config = dict(
    d_model=64,
    norm_place='pre',
    bias='none',
    decay_shape='linear',
)
Each number is 128 + 24 x the weight over its row's rms, rounded and kept within 0 to 255. Layers, rows and columns count from 0. Numbers have three digits each. The size before them is the row's rms in percent of the matrix's.

# down: layer 17 MLP down (transposed), 128x64, rms 0.18, rows 47-77, columns 0-63
# gate: layer 17 MLP gate, 128x64, rms 0.185, rows 48-78, columns 0-63
# up: layer 17 MLP up, 128x64, rms 0.185, rows 48-78, columns 0-63
down47 107:111136182147142173095118161090125139133096105117113146140107179105114128116100157134137180135164141128099125134154137095158094145182099136136126177130106118123149146126130092137135130146124147
gate48 095:132112131153112112163126128116148155129104128175100156119104138147142093118140164114143153131130152142083067091168116124176142100127143127138150130180135127112134181135105177126137139152126128
up48 089:123169105130165149146143099126137121141176184105116109120127182129081151121099136112134158131111113127108098157144118109167127071138138140131115164127096122143111087128117126099123106107138168
down48 101:116139111137105128148105149151137124111141132129123116142169081143086143112159119143114108123133094124096104160087106062114133144118189135100155147090117159122128152176106141140116140100154113
gate49 107:115160124114127100149130121125104168103153131136138169127082141162120109138156113142132130116128108144140111166142145084101139165134145130079162132144088154179136104099158134135117148168176107
up49 109:145125141102136105143124172119131144114090089145111176107137123145111076130152122147121149180134106100145115185178140124136154173151129147103179158128105145124120123141135120153140130151132104
down49 114:153133137122128169103108109139067139149125105138151092120106130126136148144109167105095143094134134141145102167138129114136108184079129167141148137157104088127116074144147151111123124141161131
gate50 087:126113153182117126165143132134098122146141179123116174123085136144142103119142154134115115141166153112162108103133117143116124150105160142121145111119122103144046161136150132122112084125139159
up50 092:127109123101103167073113139150175121114133140117080119094126125124130129118116184144148093134105097128139139104114164147105116136132097125096116116117132154123199079131155102119125150115146146
down50 098:161176109151068164125131134166102140174146120113146098138105112129149140141101130111129119125149128138086128057125150139133111105171102122100149135141108108131096132147097130087100139122124117
gate51 098:152144158142118168108100148145143110115147170118143149142107146082146138094167130151106116120193094145122104128164137114131075128106112084147123153158141138099116147141135090141155116149143118
up51 098:132114129121121131105112095129126088134142150108144150128118163161133139133090148116150075154128149144141134066122155124124139088155141070157146086111126110150137156140137135149184129158136091
down51 093:117128162160103102131151106101121151090126154144180124110130089134157141136113130093100125123135120123134109109090115158166129138078080151143116180160100133102147113158110129166125147123148154
gate52 100:154096180145117141138124139114134132107130146126114161106111150081133126089209112130127151093145130141139076137137133121190133155107133132090121147150137115135163120124127121157150155158124113
up52 102:144127112151125120146099180128148169148111152149170107139137095145165119142140135158114138110150124102110159101140148118115104126111121149143069090146179165120113115077126150167139122140102142
down52 096:151126151085116131137120099116097151098118108118117127110131100108151120126147112121156113100124154093097168146121140066168085133104157120118095099112158152133161157098157138105096108092116146
gate53 101:105148117130126124118133125140149130114155131160064148108159136102064111157145118109111109105091150130105131092135114109153150079131157141115123115153105118127117174087103117171154139102138101
up53 101:153155105140157164105087123162105149099134145142133145112135135120138125127100127086132128105134118145135148105148139172150091147137118118145093101151095139143153077075153088152070140131134144
down53 097:160128138090131146119127106105133125132136115142152111096096171135165180135100119146121119155109135108088070129120127134091149146143108113146134073109125098132108120151169123079097121121171133
gate54 099:141104097133137153137115142155127145172102105129138164118147137117117106127164135188152126152117121157109108105123125163085115142126081184169102109142141139099095136168116161134156100125117139
up54 096:117155153117124121137133145133110119119161108099155123150163131173115158142104130117117072129148092141099158116088115107143162122176137147082115104096145115130145120154111099126067157138119101
down54 095:120161154171135089074170093102127147154115089129109143134109136131105136144126139155174142096106140127111090099128121146090128100150163135130135158164145133100157143146129114113156110159166144
gate55 104:150113087109135128160163099146133129136126120139142170078105122181124137098123060099113112147143093148112109104097122135151162105102129141099151082129152146138108126135114106147143152147105112
up55 104:111113142107098143134094107149132118170158146119095142116131136150135106153144134130155107151064107119187123121143110097095080098110137130115103141127149148117090131143148124101090121089151166
down55 109:151096171113176134108125122147110121116113134115099106126139086129136068154147118109146130169080122113151166115172139105125137110156104115137091125110152133065145109142119116144101108124150142
gate56 098:118143078112125159120158135129117103159102141150118115119145135093147157095116147094120090068133116093085124152133117159145148159096150126110141130108135113154105094142105092174120172133122138
up56 089:125133105123163169137133155070153100092144099132133173138140112101151135128135108157103122090140123156157132127095156080131120133119156107121164181146115140130135167118141133152124142098080123
down56 098:112158128127127144114160131122098139133074139131096077139121170108172125131144092095130132104102131158114102123168106170107150123131124112161109150088125113117105099131069108094113145132110111
gate57 090:092112140178105130134123134150118112118079148136170138087131135112153125126076136116156092139104155113141124133130133126106156140123087111099156142109146109130112099135190115145134170147183134
up57 092:099165152143119101117169120138174127138103153133146107086117136092147105119113106095157065137089142110124121176127127136141105130103144130124113143090129104137109107135150157104098148118184129
down57 099:170119137095143143073123130140144128113144122135096152104129155141128161136149138153111126135123133181111128111141131147111136119114129151130106171204127123099156098131096089133194147138142109
gate58 108:130138162144143124158092131116127122164117097137116147122131155155100112113104104079137169080101123140105131139139124122112102158144114139174144085192152124102095134152091127143131131090102135
up58 106:141199126156121115169113143119147154086124109103136147147116127147128127137142141101112135161137110111163164147138106109123105133142107138112149099097146147135064093154137154082131083141142108
down58 111:117162120143109152102154101139103125165127123132136128103144088120131166122165105177153147132138155147116111142173129127168127142092148123113152154193143120145154168100147166146155151139146111
gate59 091:116133126110180137133168185166150115105124131118109108097136101123128153123149162108121105131116154125147112128154153136088178132141116106116111112127168137120098117124157134066117127184153114
up59 096:119102155095098137118081073112144114103096141141154139142120180135122133093139131121160138124135178121089126149120098116136143099129150134093135160138097134160105115146072174114120131115110126
down59 095:111104156114159105101129141130111173143142122146118089132112151110092112086126144118145104111108167122137185107141154131104133126141117144142120106179105184108129169128178118147104137157136149
gate60 103:157099143106092147139141178105112179137109113162112156140138119156105123107085139140164133138105060095121112108134129142136142167120150127157111105103140126139098119147143148112135098146078133
up60 102:148098148177155126135097156115104143127097169144153128097157142094088112138126102127161123103127168146109133134122149128125084106090148129134150102180120151133100190116109119152120116127133153
down60 101:111137119166120152147109102114168127174126122097156118151140150119163129105127149138118126130162193148105133187109172117124108110112137110159116109059143130105159120109140146126157120121140137
gate61 091:128099139155151143154153149122153112151109129183137160147105126116116135123132191111143166143115158134120134139108159097165167135085137159114148148126122153139148084119109124107158081116154158
up61 092:091064154111172114123120142122150093098131145126112131152085180091126129147101141112143148153103107154153137151137138091172120121108129137147106129124168155120155120134111144103152116080122116
down61 088:139080168137107110116115120118182156123121110111112135174135139118084132154134092137135134124088098162118088144133115136088164095100153152100096143115114131135156119169151143132120092145142098
gate62 103:097132112162115093129123134119169102148127149100102161126116109110095129150162114086140137132115088117127159152155142170113090168156180110092141130125156107087137127138110110109134138156101162
up62 116:121159139162123141139142124112103101165150149117128154134134150112108144139175071120123122150078118153157165116102095135118094150106136112095115118117177122115106108162110139124086109115077112
down62 098:177130147124133133117123124124172112117082132112022145131150067130146114166124159139118122133093148106140149135128123188101118126141138116120147132137124119142116155112143132128134114137121124
gate63 105:118108119114101096109112184164126102153103099091139142121129171117118079153166113163134118164135120101159118130125065146144146157127135127150147148111134134107080137129148171116114104131133127
up63 094:121112117138143112107112077132134194137151111070132151114130134120115160123091107120163144141103134149115131111110073124131093122121143104109097106096145135080107094123125168120135165135122161
down63 098:161103132114108129118103102119118134127149152135113043119148109098120105097113136116094115108117096128182088132139147071131148130127133150163109106136112127083097114112117109124098129142091124
gate64 094:066169154129177120146126171144162159120132137158130135093136161121119153145132111091146164143117127121195134128115118116117116128150106168107108104150146143144121159160150143109118159145109141
up64 092:140140117094101137127112115143119103101081100133134125153162153117123128106131136131187124140165116090071142088132152134148164126142153123130158140073099174158122161116109158135112122127133105
down64 095:125151118121108095164140120096177117164153127122142142112138163143145118101137157137140143123132088121124139178112124089127167112080124094149141181087148120138138082122144149098137107162125140
gate65 093:098145158113152085127098122136097126148123169136169113127126092122147120107110168127150125098154109128132092168144160125105114121151132124136118142112167114132095162115191111113171101116162100
up65 088:145141129120089131133141127116150120139122167124111146125114056131095159109114164112136138107118175141124124146163120153085144098163087126156090131113149113136092083170157146108120144132135148
down65 102:163110135094125120118144089116219131144135105124111133131114151102120094144131118170095119121140118155139135146123119085114132104100164152144112166200125113119149134114116122131153129115107128
gate66 101:104137146113116137118142137172137117086120120153126153162118101146133124164126150104094095133128133078123148099113133140118107153103117038137141117135140115140103111162178157116132149134166116
up66 095:119142123114118124126147183119159144136143118127092145142154141114108087080087125070130150160092128165137114125111128136149127097124096184141104088162144146139130159144102121165110147125111128
down66 100:150104122123146154136141113109079105126173098148116094130104115169129104170125167114138084112152143130094105100122157120146097124142153112117145102080095089100112158163101131137122134138129099
gate67 097:113132085088103137140136147143086157124134155091131148157091081155105124150126102111143137102181123097086107158127114155109087122086129095111129151124108120097132155132132099119108121133103154
up67 097:151138103121142106166135149106129088144178144159139123134151129069128146112139112121164145121137100132152179081145129112105183089122111155141130146144147115115094129072145111131109120146137123
down67 099:145098147095089150142111118119099135130127078153185149073105141110113097141157140143136106160131145130113076140091110129155116155089121145136121125146125119153119106166114152102106121121152167
gate68 112:105154117121121139121121120168161155114131092088132116144159142094100155072128128127120128120176116157090112117146140173144163135100122140118127125144118145079093171096143117130148109124112080
up68 123:127104169148203126123097145134125061143142124154136116129083115134138124149165116106112099162126096138134136109155122082095153098133133136138148106130104106080124157149111121136137143152119144
down68 107:126116146105134120089140142119075118137172111146120071124115190116179151116127125133167120128144154130114141088136151123144117139140123106151157122192168153118147134103132102136151155113120123
gate69 099:108135134098076160091118087150162081119085115128103100096134131120128109077155115163132169126125117130139135123130171122157147117134131135136118098115089167159155116176120127136132138121136100
up69 083:074105128088150148150082121130108130126142146114125175104098138105150127073107114142128102095125112141102124136137109146096132119135149139128071088128128119144139110169086140107144110164122091
down69 096:140145134142131171098122107155157112113140144177126107101100152101129073113158141144160135134124155101157126109115156103155119091105144118123128152192124150147123074154121117145166111125122151
gate70 111:117103117139157150116133127087183145092154079140115151146161121136100108098112078102115111174173139100112145111138120126108104110074157112140115124161136119130149155140150133125125155101142137
up70 105:120133149148124150166135178148109155165140102142114117117147131139148146148136165122106113091148161103124146111083134116125117055142137117110111086122144097155095136143138178085142121148140109
down70 104:079110182090136141133114155154147142129095117139094160152109111137122077130131123120174117141117112131105090112118147140148145107073125087090104127117145110130137174143116105140144104121089121
gate71 102:114132116126182128155133111117161194109167173133117155142101115120107160142141141133147135112163082144096101122133079143139145117149124121109161107146106079154128136116145128114116083148137123
up71 100:072129106176140143100145115100137126107136112130168142100158106117138158127144156086104085140146081163125149150115088132135108103125090125108125113131151126155128137141130132130129058138155143
down71 084:106142143123150136081155129116127122143131130173094125134134158074109105148139169148102095177113099117125190128170110114132118084116130124134158105171128121117149162119133145122142112146094146
gate72 103:098104130138164110134141136079158093125123118138113090099148161159086116144111115136085157103135102131117131136157158130087157104132126082157170158157134134150110111103110107149147144146090113
up72 107:119145130131167126124149094098087125179122163103120109126131101134120092105161114116103149128188169130114127112073087127174122134152082131106124158120110104145101127110153144133133115148137116
down72 106:122119184103121151164114100155180110148140116111121128141115194146142112140138153119138130123108133111121158124189101129121122128105141143106109108127112160112124116177156143139126179125179131
gate73 108:151146160113111128101078156121132142131136104160095135098102121122114132070165122094117130132147098126130138146160111129151104124106135110123125122148118111091118119120068078164147079138143089
up73 099:148145128118127172152086140146147123146130175131090140104114129105117100088160116085136129161166120158098100129152108093176099143096139122107099162125124097120089130122116113120131118169123154
down73 097:141142118103133134093110111136174115162129135119113120121123172089158123144088073131149118116093122129146084101105124167144108180146106119177117126087116105132154115122163153141145160127125139
gate74 132:077089105160120139100118120141087124122173136108147211110117138126124120142133095095104151145131116146113161121161145135126157137146141155093153155123143132124151103100098116118122136148099163
up74 143:100109133146150130087152130096126119128117163143186136104119163099128168093125099121125138110120125108140138121148120132140108122124132131099159162140157170139139109130109183045141103119113127
down74 097:134140122141108113131123165116120146156124141156061230116138124132129132149164115157109135135106126129158158127090132159160135101134146122136130116118123089105110120168115143113098124110103121
gate75 102:139157099125092113112074156137081125119124128114125105097085172098119109108137164124137133104101116175115103133117141132136144104113165154137154129175121137109085141143135124141139134137092073
up75 105:105139153101116105106129166102133121160095115130152102154116143134089081107095153127114161127139130109154121109124104115181124162086116143093132128128097099133120132130145155130126152066081104
down75 107:125123113164139108115125124131177121149122139107148166146147082111068165125161132169122167137131156109128114137134110101122109127118141122142088128073133153167183127107144143154105137127098144
gate76 104:154166166144105080070144120139129160101172159072175124137125107084087123103154125111122085125139111112120119157101125146135139127127146153107143158116145113113104117102141110130145130121136140
up76 103:123128123149135118116116098110132150130110170088137117062126133119114128112098098119132102098123136163109114130080130128121146157168115175170125138150100095164157139091173136119104091116116111
down76 104:114146138114129139083140125128110111141161103185141129159154098146154147130167148140159134128130082116153138136141130091150109090104135077124138146073172177131109118114137108114130128145093131
gate77 100:146092149107125128106105100102092167165137109102170143158128174148111097121149155114118109172133118115128147100131142140149077158162170109150127091134139129095102150109133128112156124137116094
up77 100:144101143141130098132103103079158093099128128152104116148145164139121055141151134144124104169126132124123125153117101153124130141140150125122194110149157106088096128128116150142141159115126170
down77 104:126104149117099142136143121161121126082113128161169134160116154155183123116142108118075093152103116104158094136071153137170120105109137116120094088150129110143120108140110114103157141126118133
gate78 105:125112087157148069160136128136136096145132137138118147124137161125070112122106132136096157116128134176160164162121145096163129153100095104160117072142153150114127138153144127145130120109154126
up78 113:089131112091093159121167128117123156128128145163107128102145094074146121106108108146126127130144111112170130088163151116122147074141140093132143155142144126108155088110134137133090165164120143